From a checkpoint of a small transformer trained on Wikipedia: 2 heads of 128, rotary positions.
Each number is 500 + 25 x the weight over its row's rms, rounded and kept within 0 to 999. Layers, rows and columns count from 0. Numbers have three digits each. The size before them is the row's rms in percent of the matrix's.

# layer 3 MLP up, 1024x256, rms 0.132, rows 370-476, columns 0-63
099:491514498526528530494523515482498500496506497501490526505505467526533455488491477524489542476503548538515452484524500498487471510474463511488467514526533500506513508515496506489507445491476458
088:511515455488528507504497535482510471510474521454462528535526490505495554549527508470462465483498523471535474487519461474487513471528511477489495474484506525519519497486534485516502486509521513
098:492506458525502506539507569527505527489511489497503511482504504507501496469532515554474507438487522490490540537486554503474515549510513486459508490466510493517536529510509482465481569545471520
102:524490504473482491451516474478483530518503512521510566513516464469495514494511505536540486460458516464459522478539514537558476488514508496527472506481446505475478526495535504513516530496509487
106:563493512487503506473481515517490530483528490512537480509501468518462546491489514524531492520509493461475462516514485484494486527536484501503511476486462490514535462513501553501495513499519504
087:529508490451468498504483515523500525517488467466530519503530517468528483522463491471478481510529532499525523476540511485483516490461475486437428517476501492530454536509534465491486525532489476
088:524497514467480528474497463521531478529472529519528521499523524456527527516516521473525506525473495507496522483499508511500484533475480512505533540503528512506512500523521529462529514485495507
098:499464472550531509527454511473449497532506476466484479491475510522540503495498533487468494511527482505523491506438508453515526507489515492515504487529546503496529501477499537549525509488515470
099:522488495515524470505500521514479500481515525498513533519520510483457535503481478535491523489484496488517494454528475524444476447517545502509505476529509444475483515539541493479482513506483483
106:491490483490528491451456492502488488505546521525522503521506506460508504461507477461490504507536482461470510494499525464496466479493510484459455528516506505440484527477532512495498441513453557
104:511477479528474493528529491468469532547497558487494502507534470518471545516514441534493538510459516534534471483475484489518500519511483520519547511505533529540527459502510511526521483495491530
099:532468506479478517526493539515499503499476532445498453489489466496506560520476484542498518478569472527485523510486484463477506515517496454482487483496508511492544497514512548512462486469531536
104:481514533507500518492507508531514487479475470483480494502487470500454455504476486456507498502518455524487503504470528477481506559525485514491514490494522498506507475549483472523493476527507523
102:483554434529512531477487491457526514496442515489548489496492477512488528514542549503523509490540550512503457473506482486512499508484522560514499516480456474518498470490461482506475469480515489
110:523514500487488500491518500508511510510492534485528480487479529540483483509493514493514503512480502524546542489543499480502461493536488502488505520519507505513494523516495514512504561478531517
091:501515502502502520471492441468469525488521515511479546494524495527484484548530520521517502534529486496506496514503496501491455464486464532513532505525492489564491486520502512507536491471485509
097:483474485494492467512478535541478519537474531506502493529511492489465501474493525511512488524509525479505524500490511516480486489510490507501483473507506486555482483497529516465496514486550483
097:520473491515517507509486467506507534510460493501483504494392473499489512485509498465479514452494490485501489467508517475494506500534523504517526505495524481480479513549481528470516519480487487
095:505489474479483491498496481486454451555483497498474496501469490501527495508472502491487542538507570538517522492531507497491469493523537531479510516533514513493430518484502476470512492501466524
102:515475521500495443470514513493513511498519526491517513502473522477495518535481488470482506479526500515519538455491512484563524452492544472469463511464488540468442484513508470555559474496483503
100:507479494530500491520520507510562485516504516513467488488502535515532505509502433487511473493507523476502559486495509528519462536520495494479483518456488528502491462478516537480524520458510491
102:498496524511517498497504481515538534488486538512510519513513511473514530549440487542515506514494447481492515545508489513444474530508499542472481475515498511519476520488527447492532537502547551
096:486483491515506501510474516459526464508456528458528496507453495512522501498483512537485470495522444530486477532523509539488567483485501516505521501477489511505488456524530499488497497532479520
087:481514472492464487469493515520509531476505523547509504497465505498485492477488501493483499512533468503526529484508523521513520497517526448520451510481540518510528533477480470486476510467502536
092:538524498481527493441488548491501488514453530520537527493523513508493590481503541540511503510490507457444538539515528483539477539519499500512527504490494504444528483487513485440469494492480493
099:460463503524491468555507503510476483534497520485511476507491536496506504500526463536484540489509477508492544537471476472468512509486503502480462516476510520521501522489466477517505544484505545
097:528532489546461461474504520512458520535532485463519527494498489478521491484503482464493479526499509501542514500525511535474452484522522551518519454537499505549488528523467520532503502507457511
102:470523510496503477497518500479487480470545499526504501532495526470464495502486521571533474520469491501462498480509492479505500507554504532519512473507508533482535503530533510478469518492461486
108:441527528535505482536497475502471524489511501465483460456488480482525538531503446546514470523480510505475488498464512543516462539470472459499483509498456462517504532507514483448505488513544548
110:472504520528488509478492499500530508512492520533473539483465481492534492474510506519540493466468509520487510496517516485469516486509466510498498526505530528521536505502540522465495530500469507
106:484515479462506528508501489491454510480544513500489471549525470470482516492423509462509456490478477520505489475474500531498486522463461477488488516495514511501476518494527500523548449489541493
103:501471530515497502476517519529482525565490501508497554486521484567502496484520471506524522551500507450495468521533465497464526506505547500478497491501478503514493536491509515455470475463547503
100:505531499495507468494520541537532500511533503527521504511506487500531481532474525474522540540489517485475496496495547458506513490497496489500497557521518486472539502552501498530478526491518522
096:532454499518513503528484496490480544512479512481477506492507489483522503472497523490489529438508525468533504496477488509543509524530520505517496466496480549510476489519497546518500485502507511
101:498483526502499514494520499517514451495483565499453516507493518496500498482467546516497493504478497474510532488495514477523509496516480487479517526493499451493526513510480504512476500525457483
100:517490504478536476467518520472528526525478465526450517498464445505497506519511534503541505463513463522498477479492480474529479508531520567494508459515495489520518533546494491466500513473483500
090:485502465571491508493515502485496494500531463443506466539444508536483487457532465439487520519458505518488506497445462457510456525522480496501450454502508528501516477486474543493514462518500498
103:536513465500500495502477473504511516495476506474485537493520514486498482515506531531546503512513514522551523521437527539477499465455546506486549517515524549522512552528507483504520510482493543
098:549499474495523515535507497529497514538453476513541497469516474525467508479477499487487479477469541517496520452524483503424499514511496442457479487482500528494494507505530499482481480484442510
092:511525497519513472456542455502493537504529479487484475424493499489476519547507522506509495514483517473457461443497457530551547485456489504479531470537465508503463516479517483486479508490497533
100:488509512500500459454495461496580500507471470507478474490488504516512543516487478516533470483509493519504470515532465509537505513484515499485487423476501480466519488491525482513507530473493495
096:501489516479486494479503478484534552497489508493522483465497509448513501549532509508497516540478498542446507486491483487548498496482512522410538482461515468522530506508507439485458489488501472
100:517530514505491522496463527472516478439518510480503488470474526492532501469511520462497489497488500499514489498518519509511483496463492473503495528504510491479473509498490510529481492540475480
102:533444457481506547527494512521498516480486538493500494530487439487517529474466508531467507510477515451539425539494512514497511469519471503497512523486507520481475463522523518419525480478491531
097:550475486511498474484477515514540506531519518474491484549494474469496511511525525474498554441449477467531501500506537487492526503509523465502510531503465478470513505520483538511511523543518529
107:543539533490484483528490507456479503527534563467445452486481487508522505510537500533488496512521501475480519492523526508495530541506515526488555485491492513495466489476494447459494473501480502
098:487511490536498499503502468476515519493494518523527490505474455505491481486514508477502465473516517514499516507507475468507474509495537473507492478508505508522530504512522498519549542532461475
091:475518470522478467505521515490477494506496508431481506491521511501475494562489523468475500493520517485494487481505478508504494489466557480515441494493513464495437519499519495511511525459516475
101:552453474487520512441515461496484493524515523474524524540525510520507459512511484475491478501499513506476566461490497480532501531548479455525505483511488485469491509524459472506517509470560533
101:500491496536475517486484540537491523496541457482462519511501501456498498509502551495494516524525481582497483531476477458530524516519509518480493510519551498505540454503483531483515537511500501
099:480472449508470521527502537475449483564510484524507503485546467469515529505508512517535489534509501505518490529507537473457478493533536506477545500486543462463522537510510478492481511507535534
103:486511507452517473489495455439487500474530510480522491477498447492508500511487474472535513498524508530477514466479511512515498526532473503475499524503467512494478463504523528483520486539448490
103:529540465491485455503508483501525470499525507490509507499505514526479504508446484488529514510471476511550512510508493470517436477521506487483507447532479563511539495519489468514502490490493503
101:497492500502502501499479502511483459505554512490478491511484549496496545483486467514450484519513519497502505494525502501485475535498478471522518499516491535525497466504495490502513458506526540
101:472548503485503451525533481468475527509507446519495499497509516485508536498529492477532465539488477503500532513526500491463473447507481500434528478502492502491549517531478513486493465506533490
100:485495490513466468460547497506502536468478541486508507487482538508540526473456483497477513491500488477477500508510529504511475503502545498478509513535475499470490489495532527503479512515460496
097:492491506532481500448455460512498496547491479490540488527503461480495486523494502511479519522564497499480475467449539454498518491547482533511506480519469509539478543471524447529485558497548475
093:496434499506459508538474491485487473467527475501482496532493470488488476493488477480491491464533534443478477548485529537556466494505511476519475473498519503526506514483512507473529515480476473
096:498552521500479531519504549474484505476497531480508518527479442514464476496438492482491520498512451503501511489515507500472467512482493462501511549485514501492504498482523551547469462518502524
096:538522509493502509492500514452473499482515512498517503533510477524472498520524533500466430473486496497503537504468454458490529534528467516464522479497523494523512541488480488486485493426511511
100:534464504513444480507481491524507488495473503527492508519481502523535489553530450479529502508545485519518527448470507461506514486518513497482502457523481503502515518488472519536524491448510497
097:485444470502530527500539498470518499494450543495507506466517475475475486496501516538508539517517451503506524509481551494530494516521502472514472486495509515568455539510489517468503493496452507
096:486532497436498531507492500518517505491483479511457509468466504517504515510538501455518567498461520492535481489530528497501501491510469494514526488487516480464510505512494539523509504497480499
098:512504479432513505484497498479516501467481475500559480458530510469511471493455520479477507551482548495525522501490534493492463478527492478490498493536503526434509490486487496503548527471508543
098:487509523485526490474500502508495545493552487496480525498504503489524494525491432481437506423498511490554536517497530497522504456512487468472488469498523498485498483492541490485530469476519484
094:483484486511526451466539511523478521507520492515502484474492480579539500502508513494491493493547496455450493465509530509471507503469498514511491471474511466516452512503536514473461530524540497
105:488484524487533498531518489516493518519451486483478538521491492491530537518505513513517483494488463512491462559517481471488536482471471479501488418507470526515506518559513476478487566479491527
107:486453546519505462476477526502472487510496490533552464492490522484478496509489500492522483499489459484494492480487488516490489483518480532493564506520491503490524463499491513486466515529512513
108:498511484541489486484468495490527467505529500484425538476464492484545515500485478483522522539511464527458474484490537484476488504530504508521478514500538494540493490449503538498543532499499475
101:485486483512448489450504457466532502494488497480498496491491510526511452483466534526507484491495519490502489506489527486518479485516502475552476518506440513503489522497477440504545507463464507
114:466501538491519487456493503521519508549513487509486500518451492500496519501495486519534500467459505472483517548493508513502505518499506478533528504493510474499486520508477537478524507502528534
100:504511518500511539471452475499483486474558513509494504480477518518496508511510476474496511535508496501498510511476508562499503473556482470510474520478545539512517473519520464494494515472548476
110:487502470478512523543487491475551475530479504473507500509489490490516515477519473491498537479509524485477479464433542419495477506498511502501540480506483520509423481508507498493524524500539496
090:503522495460497492522486512531499501495439461485493525509508511512530463505504506496499528499499470478491485501459480496479514557485498558463510466488479510487490463535484487469528493524510521
101:560512520486531511491496534496464515499482516524511465558498500485502469508518488485496484486500504535470490561462487519502459503478515507459494458538497493508483527491486502559505482481519478
102:509521513478506502458480488461502521493521544535495519467509517489465475488486510539544476486491539479480498464514499468490502460509488478539460543499467493493506523513487520492534519509490520
092:502492507539499483509534514461467468551472476480496538525498522473546518474502492520497506497515521520482512504497529513464501521486442483485454536518466510504475504507474513496505479474475484
103:530483545472474515477501494488483532510512469486492522510500544482517487487523474492542549492519461523444479490476516502481493530500486521490538532513513499542468582540510485483493531512491545
102:503519468507465492485470536507474525457513518510503557502486547465481508488498492494472501479516536477520493539492458522475466493519477426457489497456485489514510486490503527476489533536465517
095:471513482493518501543479500494497484467487501544505493490525431512476542500512504496436537507501457433481515525500510479492472498510501500491519468557526534512471515505522499532576461476505488
100:530499501468495528524460479498509506460496508512479507503480514510529540477499506512479509504486513527505527477546502451499510454505484474500524523475448504524508452554519513456528480516467535
096:533506496520512488470543503516506510518484503495484479516528520554484487531468475517546501537495511511477469519520507452546508479502510499493460508530553486504500499530473495473483504520486515
091:513480529472484526468522422526488512473476543508502494503497465488499526524456520499515460529521494499499483465457494525477477490492467522518507474483512529510469515511505498501484492510512492
098:510481519505454469551496478500487506515500506523513504521526480485495493503531515454461476538514470494497504539459507504525490471502480452480471485473497496531502544492506522508476519481480499
088:502520500464522510496507491514506516555457487493436496526502544482471480476536509519466500488534487460483527493498513480484468470476546454539518489520498483494501507529503468505469458494509562
099:505532477474495516503503493481476513514487514503508478519493474491503515518522518470462486490486520487524482493544534489496524532519588483461486451505457518530514520551506513504520485433537466
104:509521493516490504446485500512474491499457506529475542514513525478479460472482483511530481492566457481533508454513504491502501461474540468505500514502478490545506499486516507468516463506453461
104:544555489504494491500468502506454502484512463479476484504478450500486507506508524494496505498514484509508520470507478449541492483486485511519544492511527516526483512519540455500512481505500518
105:500496522488499481507479514495503492499489517446492539489518446454497494515492504511508461457490514543457496475466500525481487509540491503514474528501478506472497516516497500528492501450481529
086:484500504514501477549522504469466489536497496501494527504472446529533548492506475508534558490486495507487516526501481513519552501493530549489521530508542491518488457501565520502537485512468502
097:513484501502476461476449464494486510515472501520525555511510465495491526548519556504523515504498503449507473496496496496504494492478484439477473470526503501526508507518509462483427518478518466
097:477432501509461522494475451492522484466461518492470487491448455500505519494539485506513472488518506478497465488455464534504497500492500467517475475471498475484551498487537494488519469485510460
101:459495496493513513465508497496461518484524536520506484548493460513480507492451517523507490493519483475508502553469491512459511503485460482502470485526531478528510501478536522531502508501477508
092:513504517515486527512500471479481501499462510487482471533509490497500459539468473517535484511485510496468537479473536498526476496519526502514467573476528479472480532506526524534482507507516512
101:488518493483473482533523527520480491496487524500498438491464542476444536531541470483497489483467493492552508489529519470501471530480522509456517474551488502492530508533500497536514483489531522
092:504472479493513484476529521532468510536531508528489485486472481489517461494471476510499536486526471468520516517487491455553478488508493476528500465476465484451547523488459509521500505478492499
096:468506477477511529487499524478494490516508478570517512498494478491522505505514508466525524500501470474509465503482446484522491509492491542478489505505459511501527530506490489499484502533475543
103:481488476556504535489484474509501489518515511478525484508468488457525503495497440454513513491497509525523552512485494505537485521499519488496502497506541500510477509512481509513477522501503494
102:537541441526525512493490485436477472510462532480499491490457567533514468494518505494511495489479497520473506471525527514494482483507544477506475511521490512471501533476520521481528486513547505
090:517528489497496571527489476500528495441511512493494489514543488496539492514525457511460482504550452511475503490501500467537482486522488479539532469535514518543513478518526511476486498510486489
097:481498518550480480473483484485478513490511536485492513516526459496496505490521488480509520450475461474513565478499553494520521511496492502504488496522521545483516530495508474511521492527532487
104:501521497472456479533512504498467473514481470534518527518451442498489512505508455521485536529504499539499478478511472470496439494552536473514478506483456519499533487526514515475431502495507539
097:472531499517531505535484505486489463493527511486542491473513479491514487539470456503532501510492507501512520506497485454494479534509525530508470509520454508540506487523469494485512512457482490
101:492503475485518518449555531470473504443501497463502513515471486492496482491484502475551522520472482501536470481497454494480509481449511480532520499479495506444568447485540521490485514521497492
094:551454473557523538465490501500528457506518511518511510461507485524473520499522496506469523515466514458486515539499516495483431556477513521530511492504491445525486505512441507511532517490480496
105:436512496538471516537489477496526497479506481474514528495486508472515497493496505511545436500512472499512480452481500550488452463504506483471479492484515547516468483508532462484446490536493517
100:493508460538470460489497487516492502530523517503470490475500455464512515512510497498490488542536505510493489544449538476493473498497522496432529499479518457470515539499530487478511488542518514
# layer 3 MLP down (transposed), 1024x256, rms 0.0362, rows 370-476, columns 0-63
095:497499521527513494496508478477514511464496529496506467511512461413514507465492481483481514506518490490491522460500488517485466499514531552471502490520525480504519515479494479489537513492463523
086:508474472492449497476484544472511471522488488506492512508448497477477470511495511494485479503527520485493499468495493467545543517511484524515475538480543506515526518481466503462516512499493495
103:511491510503541518512492543533515509471529527544504492467517497544504501456533504479466487485516509495473531508499517531517515521516452477481492489503476528514497480476498528486473502449503497
098:534462458492489516513517465497506500529502536486511489466514463467512467485524478501503491494509518524488514482498519453469509459524494497467490523496498505547504449523505534509488528451524505
101:497471499483485485465483456505517505514464495528546523494482501549457508466496513498506526488509500501505517502491473495500481457424456507489499499503491507497495536530494443495486523459522511
096:502501481499465491467476501476503539526502551479504475549483472516524475515514457424485475452476521523490512561502502519498492511525536521495491497500497512515483524482448480475485512476488520
090:500484449505506513513493517475478471456506501473513467592530529510522508476540500515504552494538471534483501502524492530519497528540505473531509497488459488490503494491542504509477469478468563
100:508501525489531490474537500507492493513523548488525475507538490488494464474539508488552477504511524480451546487524510542487535491507487496522506511502503502516522514520519513507528511519515530
093:491491508476454507536483513471506514491454515460460539508537497525475526497499502496528486530522492496520488486501491513458545474475535490452482502478456499518558435503519492490512469481501518
110:518534529510511476477527540519525515511491511483476526507526502458458495485496499501501498496482478512495510482522509483513474452459481487484545552505481449456485488505520507518499474536513491
115:504557503502501507504510479528491482454500505487488517490521499490469492465525465506482515534478513493514525535446477517511471515462504492567499510452535511466454451479494504468532505474521487
104:493506506525542499504467502520521472515506453533512494522542512480525493487506505510510490518479517552488543503501514478511546524489491528491470589431513514526501495467539491511508499527501487
102:489493529495509482526504523519523488532441482488462464473508486528485485514495527483505558497482534502483481532508527489494516529458489494504439503529469476483498537492483515462500483496523502
108:527524512500486500515493493502524492521446508526460511511483525516468491480478552496535527475514504502499493482494482481515526519488511495509482463448466481493511466494536502507500545450533507
107:492494514492503457483513512489473489496473473503453524525571529513515501482488498502488535547477540481492528505487504500485544501518504531519509494504490471458441529504513516509511501475526507
088:473508516496534464512482522455502514494486489526513519478466460513507502496466523497486493476517465488493468486475486434493434450469486491477500471491486460489507496513533484526465525485526497
094:518532516476534535521499504499511520537441494502546467468494534517489467507472596532509515477538535477515485498502506480500472471472493563480552507523530509489440487543494524467494526488506530
094:497527478511502502505516462507474456503511545465507547513449506483473507517436502487500489461529534496494524518503465513514502515484459515529469498477522500486472484510528486538497501505496450
092:531492487549480442559508502497495499508491474491539489509501520489500480471488503460524510506445495475460515503485507491473465518484480490570517497487518523490472557494548485483528488518462472
102:496535508489474571491535535512500491522559517502517492497524542502496501464492488464501504507491495468525579492471510500502539462479500518460505553515519493509511501486502514546505470503504478
092:479496519534480476505502542481519468521513486515488488480515522496556544510502526532479498488512493480539498488499489491487527519492472499523511529451482513534476502475512490435472540532513494
101:506473525529547496452535532470475485466487477478514513483454495465488487478489481506530465493515472475465490515524529503510512512523467527469503469500502509495513488549523499430503484499502516
100:512491498468466509504450491505519493479479527488481486516463508500537512498489484528457480485548528563477529499493487523509505491536467535514560465527508496508539495493500487552491443471499501
090:562546446544494485464494473491504492490499506443594509495537464517534525507501492498474461515469511493550487472492520502543515523471441498493516479507500496493477499486497535488458496497490519
098:552478491530505497503467497473539500482505524531454528478482490491499513486457470483484490503526528525545476535499492473496484503517504496483473500450488500517527471441500539520530493502471493
105:481479525488482475513494523497503495481517510498502506492502479497494508499530523519494448506476498524497487485498444477505590539469538545505513517511472500459506479498485505513548513475538465
094:535511509535492452513460527510512512516502524539527477496500476515515520520563458459486430479545493530518486523470512489508544505502482501518482500500524515495489487475527514489472535482481521
105:505484482501458484518527489484503484465489495477452462465482530491447498497486493541496487485493476503478485493523523476481519472457516514486508476470497523503532524487546561505474549483530500
105:510468519498487452473494484513486489488500478515481501536427501490485485495523508495507470510533508475525501494497520473520475484466465528485479468552471492484460505470488529535486565494488498
106:462536497485496530506470481500514514458505512490483468497474490534470494503507508511503488494519532546523553491516490500513489492521512527489487533522492516495449512476543493512485491491459508
104:519537491471522479533487498525445498507533506517490430527501540465491505502464511526449481477486510498496460521460450466524486531475486492453490519528482528518520529485542505486525532516529491
102:492493538508482482483456461531494506515508488572505537480477505515496469496540464483465497503493499510463487491517507528455478499535493551463519511498490470531504491481502491473515484483538450
096:468506499527499512488533513496494530476497475504483492491507487476560482523482534538513462503485521490467493507505511484473545489496471476494517563507488506470546457504494492510510515502530523
095:475489513557533477520426481508539513505463513488505502511491492498494489497515509512448492502522486557541534528524507510475487505446476528533482525516524522483485509502552521508499503515496512
105:486522515547471479538530510530514486521521479485503487526479520493516483533503465499492487493525479478492509527500492491564493501513501510502498504561530490493460485506466495509502481499470544
096:535518491535506488511456531485506498472470463479466486496489506471525500472475501504503527506516508457487467505506536475476495489516539538458523563512494486493516499511507500513465482520464536
092:498496505460514505486434491466507473468563495495507477463502488485517430531527460514508533480527495498497482522530470493531507536487466468499463489491502487496523503537522512527511512491515503
098:492485505538494489545524523515457498502520516498486528493503503500504485510496475480497520512502448496456461516482472481522495484485537485520463533505471546527501460510493500506477500469472535
093:495475555507510476529502479520494450483508487497502536486487531517524492440439486495473518491509482506453469515538482493477497545440474486502454469482516480483480505543508510511494510488461525
087:489507480544521505494445498558483503492492473532484501500529519478517501536477491483486497489538541513463499475494507507529533488496518485523518534480550530535497504528521495534498490541452493
100:513528508515535491484509528507507488481444477486483456527473511521505468537514497548512487472489465521490484486501465520488459514485492504456490533449468483502496474479493516508522507466473526
082:529496468491470499491507602509481472499480493525489531488521496498462503526514507525497527508480478512485539467470464538526460503465515484496492515495541515521538509495534497482501535469492511
101:466520509489512492537477504512470531491542473498480471473541507497518497522470516488502489560503472532488515556535463550480469474512490500518503484459511557497448496478521505532485478499491484
104:518483488457497497491565498486467482452529566528483509507510494465489525472452529495532531543477517493486508493538517559506530485495523494501492507527479497472509544481515485497496489538517491
094:493522548529534523478458548498495501472486439490501448452517526518475499521505489470475494472541482519506488481484484506497493523512503517512509486551472466489541477558464501491517515465482520
098:466510506499488509475497526481462459475545544452482479500516498522464502452538527531536517528487499460489494483495505489511507479490531514498510525495511490495474496510530536507523533497522470
092:484508544517527530500517480499517526520526525496490514542478531492545487528511510494467486489482493516554497471433491494554555502488488503492487499506506490527468505542489486529480492494479508
092:528521482480526488563476491493497497516490512487502521515540496518516460483461513516501514494453490489560489518532472499502472465485499518494499474540520502540498527525530525509534501481448495
099:501532483517477500459493508473519534511504462505545461535498500491478486547504462531507501487504474495509481506448463479514478448530502520529543476506498494531516480503492472523487530496531476
098:515527557507505530453547498471521473542459492462501457549507512490517535523520502475514481525499486548516476492499483540464558483525533506504491506526511478488547495504457486496517513482525477
102:495470516527484500529506558519446497485494496483560495441523478492500473485505514521499496452535530446528518517526493507455508504528503472489529456449568486475474490550540493530509499502474481
097:507503512490502525466467522512533477526539486481518540439514509486476510519473460535536529521460495538486489494443538477482471486509543483485496528527504507456488535531538533483520546484508473
113:522522454453498462564497478465518454470547485515565520446472460520463480470509447485530526472478493488528523506527515512446485514458502496512505500555488497460536506524517517560483510510499502
099:461505453505482517547497476486515475532508462470521497505505456485482544544531500463464467506506525452510534474530481454481552544470510509494521527507556532504513501548523515522491505487501483
112:516477542462526463520482537503489522480487489493504498516527512460501530480452467498505470537497485537534498483500518553444481510494459552532500521493460494509490539505512500498474509446470479
096:503510492509520492488550503505487504482499519511525532551503510497525542496497479515469538491498432501488487464522422520529507509468525491534494518535535489522487508439546489532523509460466471
093:520555479503517481504495488524495483517458501516485535511480520500468527472507491544479488498486534503542462504516509505533505510503535481489480485510516507499466489495512473491518528550543508
097:460484496536534496532484493529452473478479471447469513464511501461495505513455491527490514502465488514455513546529498512506506544547502468541494488532528451487474510476499521497497551506487519
096:545518483489501487497537519482485487519496523505503459499490501478530476488434482544432510519525479502475479517524517504538475557439514504505499487471473537490494484534492485512519529493477495
096:528515501511504514534497542497499484506528517506508515528575466463454511490480491514464503499501495477518527479500492477539523492487507501471499481504487510483474532462552484511523503461506494
100:457470504508519505448507474515470517528467511525515513532513491520525491523504495505508502468522470536485493526463516571465556537466494525464469523533483509492525512511464487549547491535513483
091:488487558514480487534513480439490502519465463503520466482516517534484533494485516499489446479523439469486540523527489492452520542481486477502507483501482470468475507513495476483507497549496492
107:487517481498505487550537542504496489524488529534510514461493516517496494458486491485518502510503519495525488511492519495490500495467473522503485480515496489503518516493486535499488523551532530
100:523506501483442506491480471451488545532472485525470471505492507463479485456516473499496476560513504548508515482501466528480531473517498530503488515501466523410515518476518504522493402542508513
093:517521521480497495459437485498506501409487511488499500515494552480526512514530500537493467484502539480475524532495540508520498498522513504504466527492480473473480492455508498484474486471480488
091:490494515532493495465502493518519522501557522536491472531490481480498478460431500536493515492527534523485504501493492537486512511484506459485521487477548489510515560462483550528484535494509456
103:530514537486519481490545508493505489485517482528502466528509504487501512468483494502490470501579471484521524514472462503489456538523501516542483478463498567487489486451491448529518488548502527
100:491497501501530450522509555500518545486483507489459481426492491501490525487477476452498478526475509431448528447480494512473533490479519513458552535509502476542470542510510468503544521539524511
105:487514493497493504460493536505532476514474494555496499510489498537511512530449520502481521500492427467439424556512486516554475546520497537468478513473459441483515500507464514520518488492458465
098:466501507464518496483528519522509536507536483536482548482501535501516426552476501538534487518472479511500530495503466488518483526502551504502541510478493505502475529466491473518466454500449464
108:498532524480499485478476550532511474534514525496503436498514516472495519496478478557521508482467508486545495515466494474468501453489497449512499532493518490514517504473456511520473491518515497
095:501475531483503526501546490478479514502514474473511478516558485510482508518504493498481514478477473505543536494476500543510424496466509495491511534465532431490487507535540529507475488526496537
121:496487498445536538502504555519518541529473501541544507523558506483476514515451504495466500512515449519484504481523509562440489475481497488459487486497501512516520482513513517520505477534502496
092:456489510469497516525535510539501518458451513480528492528492434484489489445498511527499442550514526487460531486529507458521517520516474486485480508500467478493497479451471516504471444493466537
102:512484494488531449522529484461480520516530500490504495540555475512500485511498511487511478529485505523484511508482521552522495509504490482474471493492498501492502506465477513544508500499483474
100:530451498458526504489509474453523522503469479535459478481469479515501513514494484558516501504467512507518492507492492438490432463465504511479510483521492509564490509477500520503514493516475527
094:512511535505454479503500504515509532537489506527452486503491511457529470492497454507495500497517545576479492517498504474500436511477470529544509542504490530451448492483493495513506475506495520
111:499447523475474505501476506505522505459503453526499515479435493539524508490512480487498486471487493544472481478504513541458536483470462514465545457501548495528528514553508480529467485514531485
103:482507525490528447496504504484475473500507508492493523504533480529501507456531510495481484469486522455534514534498498505512493490487524456525488480475495511506479474506505501505513479533488540
119:545523483508496506560516472473511520504502489496507514522464528455501485480525483532438487542490509470505496485523481470479505492485474522554495507462491489503509543525497484521496479497497439
092:472490536496494502512513514467542512502531451460460523486520478494496438505497521439465495487454488485543523461508469479543565508502535509533522511472486507514496510499503502534517507506458504
099:481493506537502496534498522504489519485505552529526542502528512474518480523494499511519485506513507518475522525508499483446495458489526472445475498502499478468491517488457531517516518488505536
103:553507490518531477451493518516477483482451509512479486500488495524548507515497478477489477503501472494513500522452489493489436539476521477480484455484514496504469488536479514507491511499453498
098:485476501517516525453519507494516451528524498470524555509511449507518504475536507485515471505466491545543500510524467544517514486466530512455502520456507496474469470496527493551542512506469495
081:514478517462517522508466484506518505564506548478519543450488501462511533493478537517444500475471523513486503539516491500491509510471498493493466517498482489494542489485482462454516525500468487
098:511477501498537503519476499505549490511498507523515519467504472550485484474517508478461466521571513483555484510474508518504539529458530525511440466455538532488507546481458480546467500497491460
104:458491483478508506515484498488517507472512511501482496515502505512491512510505540521509480484502495509494461459535451486514454512508496462485482520479438483561444467506526495452517491540534521
103:516503512503511486477522516503458483468507461508532513491481497545460474557500499501501471519521512549471478456524518470528505492506439516495487485509517499491500486514430491450485509478518505
100:486481477488497544534480553488455509530531523490540535482481517453486550469553533482518512491497521506477492527489482484524450534510462530450473493488519574525483487466534493505508462460545486
086:486509488511497460551496530500479517511518458508466470503566464506509479451527543500474563486543497523464543520524517517500504503504525497494473527514489467493501446499523472494510538449457489
102:513516481454504485515451525542524519522540462517501471488527483515555507520493505467496506549508493535479509521517513510449544475514519483459523528473486507494463470460500499446513539526510463
092:483502454516517465493475519432530515474497507484488479529511491506500479481492490503514486505464473489462522511488463488472532529456503486537519475498497428484544460472543533515503537468491495
100:447489505494534482504475551527485490469547516515514486499544459520513484496515473529504496499502479470495511522524498476501511500512457463516506503509450520512487514493488491493527486487554530
091:464495517485467509534497520517454494478502490464500514462473517523451509488528481499511507463482483519526473466474534523528523520491518458558508526482471494492485502492538481505478517503511504
096:486490483538468460523454530489473500485510468505506519488512456512445497470461491503469433487519507521527497468512499512479538489480474510501486512472489523498468512478482471509503520499517550
108:528483490513472472519517505476512486493499497506508456459539528527499492514492502455456535505510471476492498532540494524504505538503506529479523516479526444479483487492486506575518466497470485
109:510523489503496468504498489507469473463505517485546463473414484503534500461545504487511505500522489486502462511502478488527498477466473464493478513481498546467481480497504490524471476548463505
104:511519514489516519497491485507473538484481490505518536490520520488484504519530503526499484519518485535501498522528506510472495499532518504535471499491497498466516519513488486511505481508474526
104:529481489542478496488479486482477487507452525465476499471522478491520489508502520459515519527447523503508470518497493486493495498508518443520516557498514475542539484511501485532490494507476505
088:543499462561547461516533485521504501522553473493483458452500515487481460507503475486514483467504469479466478476537553471513503502489516496509548456508516520480511514475513484497521505510525535
094:501520520551550491524471523485521459499484484496466489517524486543452525501543506497440516533517496521508539509515493445510539493483466489457537491507488517521524488469498499547509510525518475
122:490493497465515539513516484552506499501497504516506516499501482488517506495506466554487459474512478479543487504494555498491512459529484518520448517468477530476494488491489454502520523558525511
097:505531516530460468531530523561461447512518530499514477478464510491512501513497486464493508470503480509511517533456495474524463493503489507455454480517495466509515507494524493498474490502554516
098:515490507433524511475495528491501450505499504537510493477522497475496529545476532514448508448507551503481485495519487507518502517503462521511475445539511506500525483527478517519529478534511479
094:496484499536533497500520496524506472477536524512517479526489494479544474465508500465508492503493496522504500484516496505524510468467509433565476529561503492517491493489452450538485481514528473
101:490524513508516536516539501446497482459504445473524481493477506492512489492517514520534478494506493482484499487484496516505486465465547489533549519480502475508537491482532525541492464562491530
100:495540472540562500483515505457515478509526521489480493511519488508461503496490491480494513529484484517483499519465497544491505453464474493532533540508473477487514470501515509536458499494476544